Weights of a small GPT-style language model, trained from scratch on English Wikipedia.
Size: width 384, MLP 1536 GELU, vocabulary 4096.
Architecture: rotary positions, no biases in attention or MLP, untied embeddings, normalized queries and keys, local attention windows, gated attention, exclusive self-attention, value embeddings, hashed n-gram embeddings, an embedding shortcut, learned residual scales.
Training: a variant of Muon for these matrices, 544M tokens, 4148 steps.
Each number is 128 + 32 x the weight over its row's rms, rounded and kept within 0 to 255. Layers, rows and columns count from 0. The size above them is the row's rms in percent of the matrix's.

# layer 3 MLP down (transposed), 1536x384, rms 0.0901, rows 238-264, columns 128-255
size [ 76 103 101 102 105 104 100  93  93  88 101  93 100 100 107  91  76  88 103  98  90 100 105  94 105 110  91]
[[165  92 134 126 105 134 124 118 102 129 139 123 146 121 121 137 130 113 164 144 113  57 133 147 134 185 120 122 107 127 106  78 198  95 133 124  97 125 162  95 168 152  96 184 164 130 190 133 120 114 109 129 152 137 106 105 125 144 134  80 129 155  80 100 142  94 181 134 127 110 117  96 101 122 160 106 116 139 163  82 162  92  83  62 164 144 120 146 149 136 156 102  93 142 142 186 142 155 107 132 127 105 122 109 122 107 102 125 166 140  99 171  74 139  87 138 104 103 120 152 108 125  95 153 128 121 169 163]
 [ 95  90 104 140 143 106 178 170 118 119 121 110 111 167 145 146 107 163  99 120 118 179  56 122 104 105 155 105 141 103 159 143  85  92 143  93 147 110 124  90 145  75  73 130 143 149 119  86 131  78 140 183 118 159 117 107 122 106 139 150 128 148 154 136 100 177 141 188 144 113 176 100 104  98 175 119  72 106 141 179 157  73  82 131  88 122 105 118  91 138 156 131  84  92  75 121 112 132  69 134 129 144 132 131 138 111 103 112  93 112  83 114 138 136 129  94 152  82 153 152 114 127 198 127 155 142 122 135]
 [174 134 127 155 167  89 155 140 157 198 155 139 189 133 131 120 170 193 139  78 174 112 125 166 124 146 130  66 153 119  93 133 123  69 146 119  90 137  94 150 108 127  96 130 143 103 114 145 133 119 129  94 134  94 139 102 137 160 155 166 104 178 106 154 121 187 166 177  92 124 104 128  80 135 125 123 104 155 146  97 111  81 141  88 141 119 202 106 156 102 143 132 167 141 133  82 124 132  99  95 100 176  73 158  92  85 136  88 177 149 141 131 117 154  94 153 152 143 192 171 100 116 148 157 173 112  92 116]
 [163 116 110 114 104 123 145 144 134  96 169 135 156  96 138 167 136 160 130  95 148  97 159 164 107  77 101 113 107 154 101  50 144 119  93 197 101 174 185 144 142 203 112  87 123 122 156 168 192 111 151  88 146 109 151 139 138 114  91 160 115 156 168 142  94 124 144  85 144 152 112 125 132 103  64 132  61 187 137 158 146 107 135 146 119 119 132 137 160 119  84 187 117  99 102 184 167 157  98 207 134  77 121 189 139 126 159 143 109  96 127 200 168 111 169 160  67 144 144  97 126 143 166 126 184  90 157  59]
 [174  97  97 112 130 130 145  72 143 134  31 119 145 118  78 135 192 115 105 124 148 128 115 117 227  83 109 130 140 147  85  75  78  76 101  93 124 119 168 177 149 128 165 118 107  96 149 191 150 142 110  72 107 118 149 164 116 101 149 124 115 127 171 147 147 124  85 108  54 101 107 158 145 130 123 163 118  91 132 105 131 132 111 114 174  46 163 193 169 155 168 101 108 117 112 123 124 128  92 134 120 116 142 178  95 179 139 114  85 169 164  54 150  43 161 122 186 117  86 172 131  94 177 103 111 152  96 162]
 [ 89 122 146 114 152 118  90 130 142 121 105 142 122 127 168 159 103 113  91 120 119 174 172 194  79 115  51 166 160 118 122 126 122 139 132 128 187 131 157 117 132 140 158  95 139 160  97 126 101 168 114 145 179  85 180 110 152 129 148  61 125 171 143 123 171  70 146 126 154 159 118 155 152 205  93  87 116 164 121 132 117  67 152 142 106  92 143 111 141 205 119 104 151  66 132 142 114 124 129 138  96 111 122 120 126 129 137 133 105 100 160 159  99 144 157 161 143  90 119  95 121 135 169 124 165 130 165 143]
 [ 99 116 112 107 223 136 104 145 135 142 165  85 129  90 138 175 121 138  75  96 147 114 169 167  84  98  71 123  96 136 108 143 105 137 116  92 171 156 111 138  85 200  88 111 108 142 106 110 138  96 141 149 178 125 108  86 149 105 158 100 143 190 129  96 118  59 152  98 172 145 178  78 100 129 143 136 125 187 159  81 136 165 142 162 130  86  99 135  91 116 120 124 125 158 163 109 200 139 180 175 114  91  86 117 153 141 103 100 116 150 187 145  99 173 145  94 121 134 119 162 112  89 146 133 139 146  57  79]
 [148 109 113 155 120  74 118 160  76 122 210 100 148  74 138 142 127 164 165  95 162  84 117  96 145 115 107 113 130 104  95  87 161 140 179 113  89 166 176  56 142  74 180 125 126 157 115 103  92 176 125 145  85 141 144 160 121 124 166 137  94  82 164  66 154  73 126 152 154 177 161 123 142 125 133  69 103  82 141 170 102 102  95  64  99  85 119 159 170  95 100 186 131 129 152 106 216  82 100 116 135 169 142 132 135 146 140 130 122 160 106 129 150 125 164 141  50 131 114 127 157 144 156 180 160 131 111 101]
 [ 95  92 138 113 141 130 102  87  71 166 182 220 129  97 146 128 141 146 100 142  83 113 106  82  92 148 121 156 126 129 100 145 100  78 126 126 136 164 159 140 111 154 176 141 200 148  93 110 174 176 125 125  96 148 177 182 119  88 123 118 115 119 175 151 124 131 134 153 115  84 163  67 149 120 110 109  97 113 102 121 186 113  78 120 157 149 122 137  60 123 132  86 179 104 106 169 135 106 151  85 175 147  70 142 122  95 110 126 129 117 163  97 135 121 119 133 137 147 107 116  89  70 162  45 144 105 146  93]
 [167 168  88 106 122 185 109 119 105 165 154 134 165 100  96  98 120 160 165 196 118  97  63 119 110 154 124 186 159 137 114 116 125 147 135 119 127 153 185 121 107 151 155 107 104 163 137 147 161 177 150 185 124 103 201 111  85 180  73 147 113 163 152 131 152 165 112 118 145 147 114 117 171  74  90 188  78 189 184 152 140 121  29 162 156 192 148  71 120 143 109 167 161 161  96 103 136 125 106  66  91 122 105 132 166  96 153  86 202 107 152 157  74 132 165 144 117 110 142 108 158 110  82 170 127 161 154 127]
 [139 124 125  98  82  61 129 119 143 153 146 112 145 104 145 162 127 129 120 105 143 120 158 123 165 136 124 133 138  91  39 114 115 104 135  99 124 129 152 117  94 179 101 195  87 101  90  83 117 132 154 156 178  67 119 158 156 136 150 107 140 197 113 106  83  79 155 115 133 106  96 145  84  85 138  62 125 167 114 164 134 174 138 104 148 113 170 122 107 138 171 116 158 153 125  71 177 160 147 163 142  96  82 149  78 165 115  82 106 167 193 126 133 125  63 146 162 145 142  96 110 109  76 110 161  85 124 164]
 [128 164 135  84 144  85 200 145 157 150 160 128 125  91  89  81 114  75  39 152 135 154 106 173  67 109 108 176 145 140  97 148 189 142 128 117 107 124 153 156 112 127 178 170  71 147  97 130 120  84 161 106 121 119 142  97  76 163 147  97 160 174 151 115 107 141 126 112  93  96  96 123 135 145 158  80  76 170  96  82 112 139 171 149 133 160 166  88 137 129  90  97  98 156  75 113 123 124  81 160 154 109 106  82 105 166 111 123 193 175  84 144 161 135 115 135 185 185 138 184 171 174 125  96 136 123  94 108]
 [102 136 130 123 176  89 130 139 126  97 104 123 122 152 147 139  98 172 152 110 102 102  67 113 112 132 158 119 123 169  84  80 136 113 131 100 151 210 172 108 103 128 124  93 130  87  88 158 114 101  96  63 126 115  84  93 114  84 153 131 105 146 138 127 119 209 136 143 104 133 125 161 151 166 116 111 123 182 112  79 139 122 132 171 114 122 130 150 128 181  75 110 117 169 117  92 138 143 118 100 182 181 122 127 161 122 101 113 141 151 186 126 112 125 132  41 117 121  68 126 152 142 172 174 149 130 194  90]
 [130 138 116 145  86 122  68 188 147 157  95  95 137 122 119 120 225 170 102 117 132 116  95  76 127  84  84 162 135 155 131 140 151 151 167 109 111 107 189 166 151 173 171 108 180 170 168 195 139 161 126 110 139 113 102 184 116 121 117 207  99 145 114 120 153 135 151  66 132 142 114  96 170 118  54 186  83 162 127 140 167 137 184 151 121 102 108 133 145 127 125 151  96 138 103 103 167 114 146 152 127 110 125  72 134 117 205 119 114  82 143  97 137  40 149 112 185 137 112 130 113 112 102 164  93 102  74 152]
 [126  99 143  75 118 110 154 116 136 138 121 129 172 113 175  98 151 185 184 133 130 132  65 109  84 110 119 171 150 106 106 153 160 149  62 160  86 139 109 141 117 115 156 113 166  94 137  88 130 157 101 142  78  53 162 109 109 154  80 105 145 101  69 101 145 149 118 180 197 112 102 159 163 133 140  59 177 133  71 114  79 205 161 126 100 149 151 131 138 194  98 110  56 121 106 108 120 125 133 151 170 134 131 112 151 178 165 144 179  72 145  95  95 155 114 112 120 131  81  78 181 129 131 117 108 129 146 168]
 [ 96 103  97 147 131 113 140  99  85 157 205 142 147 117  90 129 119 157 118 120 133 117 112  91 122 139 106  61 156 132 116 189 168 158 115 168 152  93  90 110 156 145 197 124 197 163  55 105 203  89 104  80 115 111 140  70  63 121 112 162 106  87 118 145 127 128 135 110 128 134 147 118 185 145 150 102 172 114 130 136 131 151 178 153  88 102 128  91  95 127 159 141 110  90 117  92 146 165 108 141  99 147 110 192 136 117 132 121  37  95 153  57 140 149 192 100  92 187 150 138  88 146 125  62 148 147 145 139]
 [123 154 116 174 175 106 144 124 137 137 113 203 114  96 116 233 116 173 152 124 139 131 106  85 170 162  83 111 139  42 124  81 125 109 133 116 190  66  79 133 110 165 122 116 155 122 131 188 145 128 123 153 152 148 141  75 145 123 127 131  57 148 127 113 164 113 134 175 126 107 174 124 127 156 175 101 177 148 116 188 153 119 117  84 123  81 170 109 154 146 112 141 120 149 109 131  99 129 159  86 147 178  75 113 145 108 136 133 109  83 150 131 101  78  73  70  92 115  87  80  97 109 112 110  65 101 152  69]
 [121 167 119 120 131 124 122 136 132  92 119 188 163  75  87  87 137 145 150  88 117 117 159 108 107 126 123 120 157 162 123 167  98 158 125 163 109 104 113 153 164 143 169 100 108 105  75 119 189 132 135 149  98 119 156  85 119 170 106 106 103  86 150 136 138 119 113  77 169 106 167 127 153 151 165  98 123 120 142 120 106 149  88 151 102 113 172 132  73 168 178 156 196 142 140 137  77 161  87 108 157 165 107 100 152 144 147 178  91  91 105 135 113 115  74 126 136 113  82 105 121 138 150 142 162 144 178 108]
 [ 88 143 110 117 105 113 122 187 121 105 108 136 179 105 132 137 113 134 121 125 107 133 167 167 177 117 191 146 167 113 131  81 130  41  99 128  94 132  92 129 150 174 166 156 149  74 128 176 134  91 130 153 138 150 167 113 126 123 148 140 127 125 100  60  80 110 151 152 106 156 105 135 135 164 113 145 172 143 159 120  92 109  88 146 134 137 148 131  95 104 139 151 162 128 114  77 131 103 120 174  69 152 116 139 122  69 123  88 100 176 133  97 195 138  99 141 126 106 117 137 204 154  76 143 152 108 116 117]
 [117 111 106 131 102 109  90 173 156 111 141 109  47  91 112 117 174  81  79 114 153 177  81 144 140 161  97 103 111 102 133 119 168 107 111 131 161  82 153 123 113 122  99 141 114  87 131 156  96 106  76 171  88  49 134 119 159  19 177 121  81 120 134 168 114 140 177 169 143 114 139 140 104 149 122 148 127 126 146 104 123  85 149  94 146 194 146 156 148 148 147 134 200 117 187 126  87 164 136 116  87 165 156 175 131  81 132  95 102  45  89 159 150 101 158 124  97 154 131 163 124 150 163  54 131 122  30 170]
 [107  69 107 131 129 153 142 155 104 179  87 100 145 166 124 106 167 118  90 152 128 163  98 114 154  89 130 141 144 116  91  89 120 108 123 138 191 144 120 109 149 115 124 132 120  89 131 118 103  88 137 114 111  66 178 134 143 142 151 186 178 139 120 141 144 131 104 163 127 132 117 134  91 109 154 114 110  98 130  58  98 151 129 144  85 143 155 146 133 120 151  86 121  93 100 115 157 105 167  81 165 101  96 104 160 136 137 161 118 132 119 109 146 135 134 135  94 173 109 180 108 110 104 115 161 130 187 187]
 [131 170 105 140 196  70 141 124 120 126 172 120 164 118 143  80 141 183  87 118  88 188  92 125  99 177 119 120 128 171 167 152 177 128 164 100 114 173 181 135 154 118 153 113 130 168  91 187 111 137 105 147  80 105 123 148  98 172 160 128 115 139 138 135 170 168 104 115 141 146  75  80 115 135 119 154  83 134 137 137 167 126 117  94 135 123 106 117  93 185  89 152 117 112  92 117 133 189  79 145  85 208 113 142 168 101 181  87 145 142  66 112 138 119 108 134 127 119 175 124 121 145 122  89  87 172 126 124]
 [138 119  91 153 134 173 138  82 123 181  68 138 138 102 224 135 156 106  60 140  92  74  77 115 101 152 147 111 174  81 106 138  99 102 142 102  90  80 143 113 126  93 104 163 147 139 161 155 138 102  95 115  97 136 159 142 154 147 121 110 200 137 146 127  83 122 138 159 157 155 126  86 184 156 155 115 143  81 174 125 158  99 148 191 163 168  95 135 170 135 135  73 212 114 181 195 101 161 102 126 127  73 123 102  94 147 160 148 151 121 155  87 111  84 112  92 148  70  32 105  99 130 123 118 144 122 139 139]
 [115 133 108  83 121 140 143 155 153  91 139 101 157 117  98 154 111 158 191 121 125 107 122 118 133 104 121 154 110 148 169 123 157 113  83 103 144 111 115 151 177 135 160 105 103 123 115 115 146  85 124 137 143 138  94 109 149  83  78 133 116 147 117 181 109 111  79  94 162  80 151  93 162 120 135  79 171 138  98 169 124 142 150 157 139 124 117 162 105 162 208 106 138  99 162 134  99  70 125  87 113 151 102 132 106 180  89 127  49 113  40 151 174 138 139  85  84 152 112 133 126 135 112 134 154 115 162  80]
 [116 147 165 122 103  91 115 159 171 131 183 130 125 108  99 104 164 165 101 126 159 192 141 133 140 167 126 180 133 163 190 131 196 147 161 137  96 151 132  69 155 136 126 107 103  83  68  34  66 153 125 126 110 146 133 106 100 152 138 133 159 117 181 110 120 108 141 138 121 141 122 142 103 151 132  94  52 121 174 197  96 135 164 172 124 109  81 140 106 134 114 162 105 124 185 156 137 136 120 102 125 126 137  57 188 107 102  90 172 144 112 122 136  93 163 105 181  74 162 158 141 112  41 129 104 139 159 147]
 [143 135 124 137  70 135  91 123  90 143 110 197 129 119 142 101 204 150  67 161 107 144 151  95 144 128 129 188 120 119 142 116 183 119 132 134 156 137 154  49 156 110 118  60 145 144 110 135 129 120 173 127 132 140 115 156 112 167 114 122 121 198 104 160  98 143 126 160 145  89  91 129 108  98 127 106 178  73 143 108 140 104 197 119 104 135 109 139 105 118 131 137 131 129 112 128 200 126 196 141 134 169  75  82 130 174 159  26 147 153 142  78 154 108 122 135 179  99 121 180 143 203 147  96  81 118  83 133]
 [165 162 136 143  93  65 128  86  93 116 121 159 113 101 154  88 109 205 136 164 117 109 117  97 183 153  88 119  80 126 131 182  77  98 105 203 133 198 184 122 142  79 158 130 135  85 131 155 108 111 127 137 124 117 119 138 167 197  88 145  99 119 153 124 132 105  78 153 112 110 204 164 169 164 147 149 144 141 213 211 139 153  96 149 113 126 162 162 141 105 162 149  71 107 105 163  99 154 113 173 101 117  69 129  47 108 166  88 115 124 113 221  44  86  79 137 118 148 163 115 131 137  78 127 151 121 153 110]]
# layer 3 MLP up, 1536x384, rms 0.0626, rows 239-265, columns 128-255
size [ 94 100 105 103 105 102  94  96  88  95  97 101 103 102  98  89  96 109  96  91 105  99  97 104 106  93 101]
[[133 143  80 173 138  90 144 101 155 121  82 141 122 108 194 113 142 153  80 106  69 155  83  73 116  79  57 104 131 138 134 124 173  87 136  85 187  94  98 135 118  97 146 149 131 115 170 158 145 109 135 131 110 125 125 110 119 118 146 109 176 129 133 150 112 136  98 170 108 179 121 155 105 157 161 146 101 143 108 172 119 103 106 141 100 133 100 134  63 108 191  76 170 114 105 125 119 178  85 141 135  97 163 124 105 173  77 143  92 152 179 129 160 132 103 103 111 120 135 113 145 111 135 135 151 126 161  87]
 [122 128 124 173 100  77 123 171  67 159 152 197 122 125 115 121 202 120  98 143 103 162 115 169 113 149  96 106 134 111 134  94  89  87 141  97  80  94 132 172  53  96 112 142 126 209  79 178  92 130 139 103 163 120 197 160 142 164 139 129 182 104 148  97 150 118 152 135  53 191 151 105 113 118 149  88 156 108 128 110  66 119 112 141 168  80 154 123 101 185 126 129 146 157  76 141 125 150 148 123 152 143  68 121  51 164 131 106  71  66 144  76 126 134 126  97 140  79 134  85  90 123 133 150 107 117 188 125]
 [110 144  92 112 131  80 116 162 139 112 129 110 165 136 181  74  82  57 108  75  90 115 139 129 132 110 133 146 110 155 142  79 133  77 119 134 184  99  69 118 158  91 137  68  67 152 100 129 191 152 126 144 157 173  71 138 132  92 155 162 139  63 138 128  84 151 139 119 182  67 171 146 148 162 117 195 170 136 135 133 189 101 155 100 140 139  80 136 161 166 167 106 170 104 187 122  49 111 137 176 130 177 149  93 105 108  93 120  95 110 138 166 118 124 140  43 119  96 195  83  97 123 129 121 121 115 102 131]
 [119 131 101 143 108 124 122 100 115 134  90 164 153 133 107  97 156 145 126 101  78 125 138 164 200 114 177 125 145 147  52  81 135 114 193 113 118 122  91 154  70 141 200 150 143 127  79 183 119 171 117 122 103 163 142 178  98  95  85 188 136  94  89  73 139 135 131 126 134 105 131 175  76 141  97  82 139 149 114 107 107 141 110  99 180  86 145 172 191 135 124 188 130 117 128 141 125 127 111 115 140 145  60 189  97 154 149 168  85 178 144 117 167 122 148 136 117  93 148  68 137 100 163 169  97 115 115 110]
 [ 88 140 121 113 100  74 178 160  94 122 163 173  75 120 107 108 124 141 105 139 167 128  95 165 126 118  75 121 174 100 118 111 113 100 174 150 157 192  98 102 100 216 103  93 163 134 101 138 141 163 144 185 155 130  98 144 106  72  99  84 155  94  96 128 150 111 132 102 193 181 106 124  76 172 123 131 107 157  88 133  82 120 142 116  82 137 147  83 132 105 128 123 161  36  58 160 120 166 136 123 142 130 136 140 132 121 145  57 149 142 158 120 156 133 158 142 130 106  81 167 127 101 129  84 193 107  43  70]
 [183 104 167 108 114 110 141 154 134 111 130 100 159 172  96 102  94 110 169 145 156  80 132 187 100 108  72 125 101  94 133 100  99 178 108  69  95 124 113 126 126 144 111  77  82  92  29 188 143  99 129 166  75 118  84 152  99  44 127  79 156  85 138 117 111 115 203 123 164 182 140 113 138 194 154 121  81 147 108 132 123 135 150  82 148 127 100 140 151  88 136 168 134  85  58  84 116 105 188  89  96 105  79 104 133  92 140  77  97 155 179 171  85  98 110  91 113 131 146 124 124 152 162  93 162 155 147  96]
 [105 136 118 134 181  55 130  58 168 116  62  96 126  75 136 151  71 139  77  79 141 160  98 156 134 160 125 110 113 101  93 125 122 143 131 131 142  97  82 133  73  98  97  93 125 101 135 145  87 132 159 134 142 126 110 126 176 173  98 116 128  90 120 136  70 139 132 149 173 110  98 109  93 155 158 207  94 100 166  98 190 140 181 108  78 108 118 100  80 142 164 149 113 102 145 196 110 187 143 172 150 166  93 146  84 126 108 119 165 139 140 142  96 136  96 132 176 108 130 164 110  81  97 140 146 201  80 110]
 [104  80 185 110 141 135 173 111 110 124 176 104 197 208 123 114 105 131 173 141 115  86 148 187 105 137 130 182 141 142 156 116 137 129 128 145 157 137 128 106 120 142 125 137 162  95 135 114 137 129  99 159 110 123 133 158  64 154 108 132 201 103 186 126 121  95  55 106  91  73 158  75 148  89 141 170  53 101 123 157 160 150 180 109 116  74 140 120 153 118 133  76  91 193 131 132 150 104 145 126 129 168 118 114 128 119 185 121 145  80 129   6 127 155 125  94 140 152 105 104 147  97 184 145 174 109 105 150]
 [138 103 135 144 139  97 109 136 147  85 112 144 137 195 128 118 184  46 136 134 111 109 154  60 123 136 105 112 130 163 131  28 105 156 170  90 113  47  99  94 137  97 105 131  93  99 124 126  88  83 125 157 124 194 156 165 173 129 140  84 109 131 149 125 110  98 161 160 108 114 150 108 130 111 118  98 150 141 103 108  84 120 173  99  90 157 131 149 132 146  96  91 139  66 155 133 132 209 157  95 121 121 136 122 132 136 183 143 115 164 120 191 131 134  92  96 103 137  83  89 147 124 154  80 109 110 142 114]
 [122 123 101 137 119 117 104 191 131 107 189 101  67 123 185 120 161 111 113  56 177 104 154 111 170 150 148 126 103 167 139 114 111 108 151 123  98 130  98 192 112 139 178 123 118 132 117 157 112 171 122 135 126 111 112 131 137  98 168 132 148 121  84 105  85 156 159 175 163 111  82 164 159 114  47 122 143 146  98  95 136 200 162 122 100 120 138 134  85  95 123 152 115 115 139 119 131 158 143 148 194 130  48 120  92 166 130  99 104 181 170 144 120 136 143  72  85 168 172  88 120 112 114  82 174 179 108  83]
 [116 143 145  95 162 172 135 179 121 130 113 161 156 127 100 144 140 153 146  46  99  85 115  79 120  62 113 125 116  90 147 105 161 152 188  95 146 113 110 131  90 156 150 158 138  67 156 157 105 139 106 131 152  45 153 116 159 129 139  94 143 106 161  94 103 122  78 179 155 155 194  83 156 155  93 124 151 109 117 159 127  82 174 104 110 120 167 102 139  86 144  65  98 103 149 121 137 124 160 136  94 183 128  99 105 112 157 137  99  90 173 102  57 194 112 121 171 110 167 123  90 131 185  78 171 160 132 103]
 [178 130 106 102  92  65 159 147  88 131 145 150  99 133 134 166 129 173 124 110 114 129 141 194 172 135 146 138 116 169 147 101 139  93 168  99 195  93 112 144 113 109 112  39  98  97 107 182 163 120 146 117 124 120 174  96 105 130 153 138 109 103 135 154 173 131 142 164 137 116 140 181 109 114 141  73 173 124 120 114 140 132 136 135 164 169 150 130 148  54  81 132  98 143 153 115  96 100 153 186  95 106 126 128 143  64  92 140  89 122 153 132 130  91 105 111 155  81 147 184 113 130 121 182 164 120 122  99]
 [149 166  78 137  77 122 141 159 138 127 114  35 193 237 141 178 105 144 160 160  91 138  86  81 209 138 126 159 211 175  39 110 121  77 175 137 130 112 131 119 144 153 213  79 158 131 172 118 119 136 111 109 159 141  81 167 149 119 134 183 112 111 133  85 157 163 170 132 100 142 126 139  91 106  64  98 148  98 129 187 137 147 131 126 132  78  70 164 193  87 129 130  82 123  88  97 111 130 112 128 116 141 171 101 142 158 130 136 123 144 136 112 137  92 199 138 121  88  97 182 140 129 132 173 155 101  92 114]
 [144 108 185 118 113 142 153  64  92  77 109  93 165 167 132  90  80 124 166 120  51  89 121  88 118 109 104 104 180 141 173 131 125 130 157 113 147 171 144 129 126 144 150 108 186 102 145  91 166 109 198  98 107 115 123 111 132 133 135 167 175 103 103 101 219 118  66 113 161  97 131 145 137 125 181 123 139 154 169 127  72 130 139 171 160 121 141 156 134 146 138 126  94 115 111 158 157  74 110 100 145  97 153 121 118  82  99 138 104 106 107 106 144 166 135 125 140 106 140  82 116 109  80 163 122 112 111 152]
 [ 88 135 148 108 122  60  96 119 140  90  72 160 151 170  75  91 145 123 148 103 183 135 209  97  38 156 170 173 151 116 118 100 148 164 182 114 152 113 147 148 148 153 118 102 122 139 134 125 174  85 112  90 107 140 116 122  95 107 109 139 102 164  91 131 106 175 153 124 101 124 143 134 113 121  91 132 125 121 104  86 116  77 117  74 135 153 164 162 203  99 128  79 118 112  64  87  96 178  96 143 150 119 172 111 177 136 156 179 123 124  85 120 145 120 135 151  54  72 110  78 176 167  94 108 156  75 116 157]
 [114 124  91 119 106 163 133 105 104 110 132  83 166 137 113 143 149  78 111 123  90 138 111 140  69 139 144  96 139 195  92 147 119 134 151 124  76 170 108  70  77  94 116 142 107 117  69 118 121 154 161 123 104 169 154 158 135 155 165 204 149  86 147 180 103 170  95 118 129  92 120  88 109 115  95 132 121 172 138 135 169 149 168 128 138 151  93 110 164  77 186 144 160 169  30 120 138 102 168 105 128 120 112 124 140 158 142  88 120 142  94 137 191 174 118 109 136  91 103 129  93 165 144 136 133 123 164 139]
 [102 108 109 206 189 166 143 145 153  88 117 130  83 107 143 205 115 102 137 137 140 132  29 141  71 106 117 166 121 136  92 119 145 160 168  94 161 126  97 106  90 168 141 107 101 128 137 127  67  99 167 121 118 118 176  66 169 120 130 175 157 169  95 106 116 129 204 141 107 174  70 101 143 117 158  76 100 174 129 133  70  89 134 115 116 119 128  97 140 133  51 140 153 106 138  79 161 112 145 126 113 147 164 162 110  91  73 138 141  94 146 117 130 172 124 141 149 110 146 119  76  63 109 122 169  78  99 132]
 [ 99 135  95 138 146 150 158 168 133  86 143 134  93  85 104 138 104 116 152 149 141 135 166 139 139 105 193  87 101 102 126  82 147  62 113 138 150 125 109 124  80 158 155 174 140 113 100 121 177  50  97  92 103 136 135 138 122 114 174 139 156 171 144  74 136 120 120 136 141 108 119 102 140 133 155 183 134 159 128 143  75 113 119 113 127 107 102  82  86 101 128 113 123  82 109 121  99 120 155 198 124 158 131 123 133 116 102  61 133 134 174 108 177 174 158 159 145  81  94 146 107 155 140 117 130 112 120 135]
 [ 90 145 119 143  85  98 103 107 165 117 122 109 107  98 154 159 141  86 102 137 163 140 107 119 178 138  77 143 173 121 163 140 170 186  69 105 158 140 157 162  94 143 156 123 136 158 118 135 138 101 126 120 179  75 124  69 141 123 158 110 125 135 131 102 101 162 102 127 134 108 136  69 154 120 156  90 100  78 116 155 128  90 118 135 142 176 113  45 102 145 168 153 149 113 117 116 109 174 132 115 156 132 104 157 100  58 199 132 118  95 125 168 164 136 150 150 129  56 123 142 114 103 176  68 171 167  65 105]
 [154 127 122  87 139  94 165 166 141 120 156  87 157  79 102 118 151 114 162  69 136  99  78 137 160 130 172 112 109 145  99 163 183 136 142  53 108 167 149 182 115 157 148 151 135  75 203 129 127 177 114 166 120 125 118 139 136  94 112  91 116 134 122 139  90 123 136 107 120 185 114 182  87 139 153 144 134  97 148 170 125 142  98 106 142 109 145 119  99 109  79 155 100 109 202 130 125 181 165 140 120  96 120 155 149 134 150 178  80  58 122 199 169 122 157 145 119  56 128 157 156 182 125 139  93  38 162 170]
 [162  90 106 162 140 107 173 140  97  61 125  51 127 154  60 143 171 158 120  75 114 164  68  58  90 144 149 108 156 200 136 186 108 130 162  98 120 174 109 156 103 120 188  97  85 136 122 200 179 123 145 148 123 126  99 122 104 129 116 165 182 151  98 115 171 144 123 122 184 156 154 110  80 134 208  92 185 140 134 100 120  96 148  95 138 109  76 160 114 158 194 125 186 124  95 117 155 153 107  75 103 152 141 104 122 107 144 178 111 176 120 101 106 165  71 102 118 145 165 129  77 133 162 123 140 169 117 135]
 [167 173 131 162  89  99 180 124  98 175 153 136 143 211 189 149 192 138 128 124 119 121 107 154 179  96 103 106  74 143 137 108 137 114  82  89 177 141 125  98 136 133  83 119 140 154 112 144 155 133 100 138 187 168 143  71 175  76 144 162 155 164 106 124 140 103 189 102 160  76 106  88 131 122 132 106 109 121 128 114 178 132 112 116 103  81 131 120 120 126  96  97 132  98 170 134 142  91 134 160 146 143 154 165 150 141 158 116  80 101 111 139 102 136 122 146 128 146 185 127 107 139 133  58 128  96 141 131]
 [ 90 111 123 144 152 119 170 172 180 184 158 142  98 105  94 122 104 125  92 137 103 167 131 182 195 165 137 154 148 146 153  84  99 113 118 172 120  97 119 142 136 126 111 132 152  58 121 170 163  47 189 146 188 149 143 107 155 128 137 132 115 135 148 110  44 124 133 119  54 143 127  53 126 125 138 129 124 131 123 146 104  87 131 108 116 131 137  89 106 151  80 114 188 131 152 142 121 108 130 122  33  83 117 191 159 117 185  79 178 101 172 161  92 100 114  88 125 154  90 101 140 143  83 164  67 138 116 207]
 [143 149 103 139 131  76  42 139 169 159 148 179 146 127 121 110  83  88 118  96  93 169 141 134  70 127 135 136 148 104 215 135 113  74 127 122 102  89 162 151  65 156 146 166 152 181 102 139  52 113 144 137 105 171  94  98  99 145 139 153 157 178 112 113 184  73 104 186 145 149 137 114 123 102 104  89 127 115 163 150 126  96 114 206 177 179 106 126  97 168 137 112 107 134 147  62  90 114  76 143 175  73 176 117  66 116 144 146 142 148 117 126 139 157 128 113 157 171  69  99 123 181 164 130 105 102 103 162]
 [ 94 132 144 144 143 154 122 155 120 150 103 143 149 159 158 160 160 165  99 155 108 154 147 101 158  34 104 140 144 147 142  95 133 184 143 139 167 108 157  81 122 132 173  85 165 175 103 100  93 163 151 157  89 146 133 177 101 169 167 171 115 203 196 106 101  87 152 139 139  63 122  79 120 114  95 112 136 162 107 106 165 114 160 153  95 112 110  92  57 160 154  99 110 127 135  53 158  93 114 128 214 158  81 153 139 138 117  81 102 118 108  74 135 105 149 119 123 116 156 114 114 162 150 110 134 112 121 105]
 [119 136  78  93 145 104 134  86 199 115 117 116 104 148  95 138 130  50  91 161 177 102 105 148 119 123 141 168 104 195 106 146 146 142 143 122 129  33  94 123  94 164  72 163  77 104 107 154 101 119 159 158 138 125 178 134 145  86  95 193 177 139 178 147  98 165 154 124 146  92 106 155 116 116  87 100 160 156 108 132 122 142 164  84 112 130 142 101 118 110  99 104  80 127 123 111 152 106 148 141 120 145 139  98  96  93  86 151 148 120 112  84 222 193 118  65  91 149 149 116 120 115 152 138 131 146 148 181]
 [153 136 118 119 101 132 148 157 117  79  88 141 102 108  90 117 174 228  92 128 155 182 101 168 100 128 133 162 117 128 149 135  68 141 126  94 139 100 117  72 121 160  99  90 158 113 190 113 130 158  64 102 104 166 133 118 144 139 140 143 134  72 148 134  89 157 103  78 153 184 139 127 172  81 108 153 162 126 163 130 193 125 145 215  45 115  81 185 122 107 146 155 132 115 126  63 149  93  77 171  80 116 189  97 100 144 156 141 173 112 111 123 158 157 126 156 150 111 120 153 102  99 107  79 119 122 114 100]]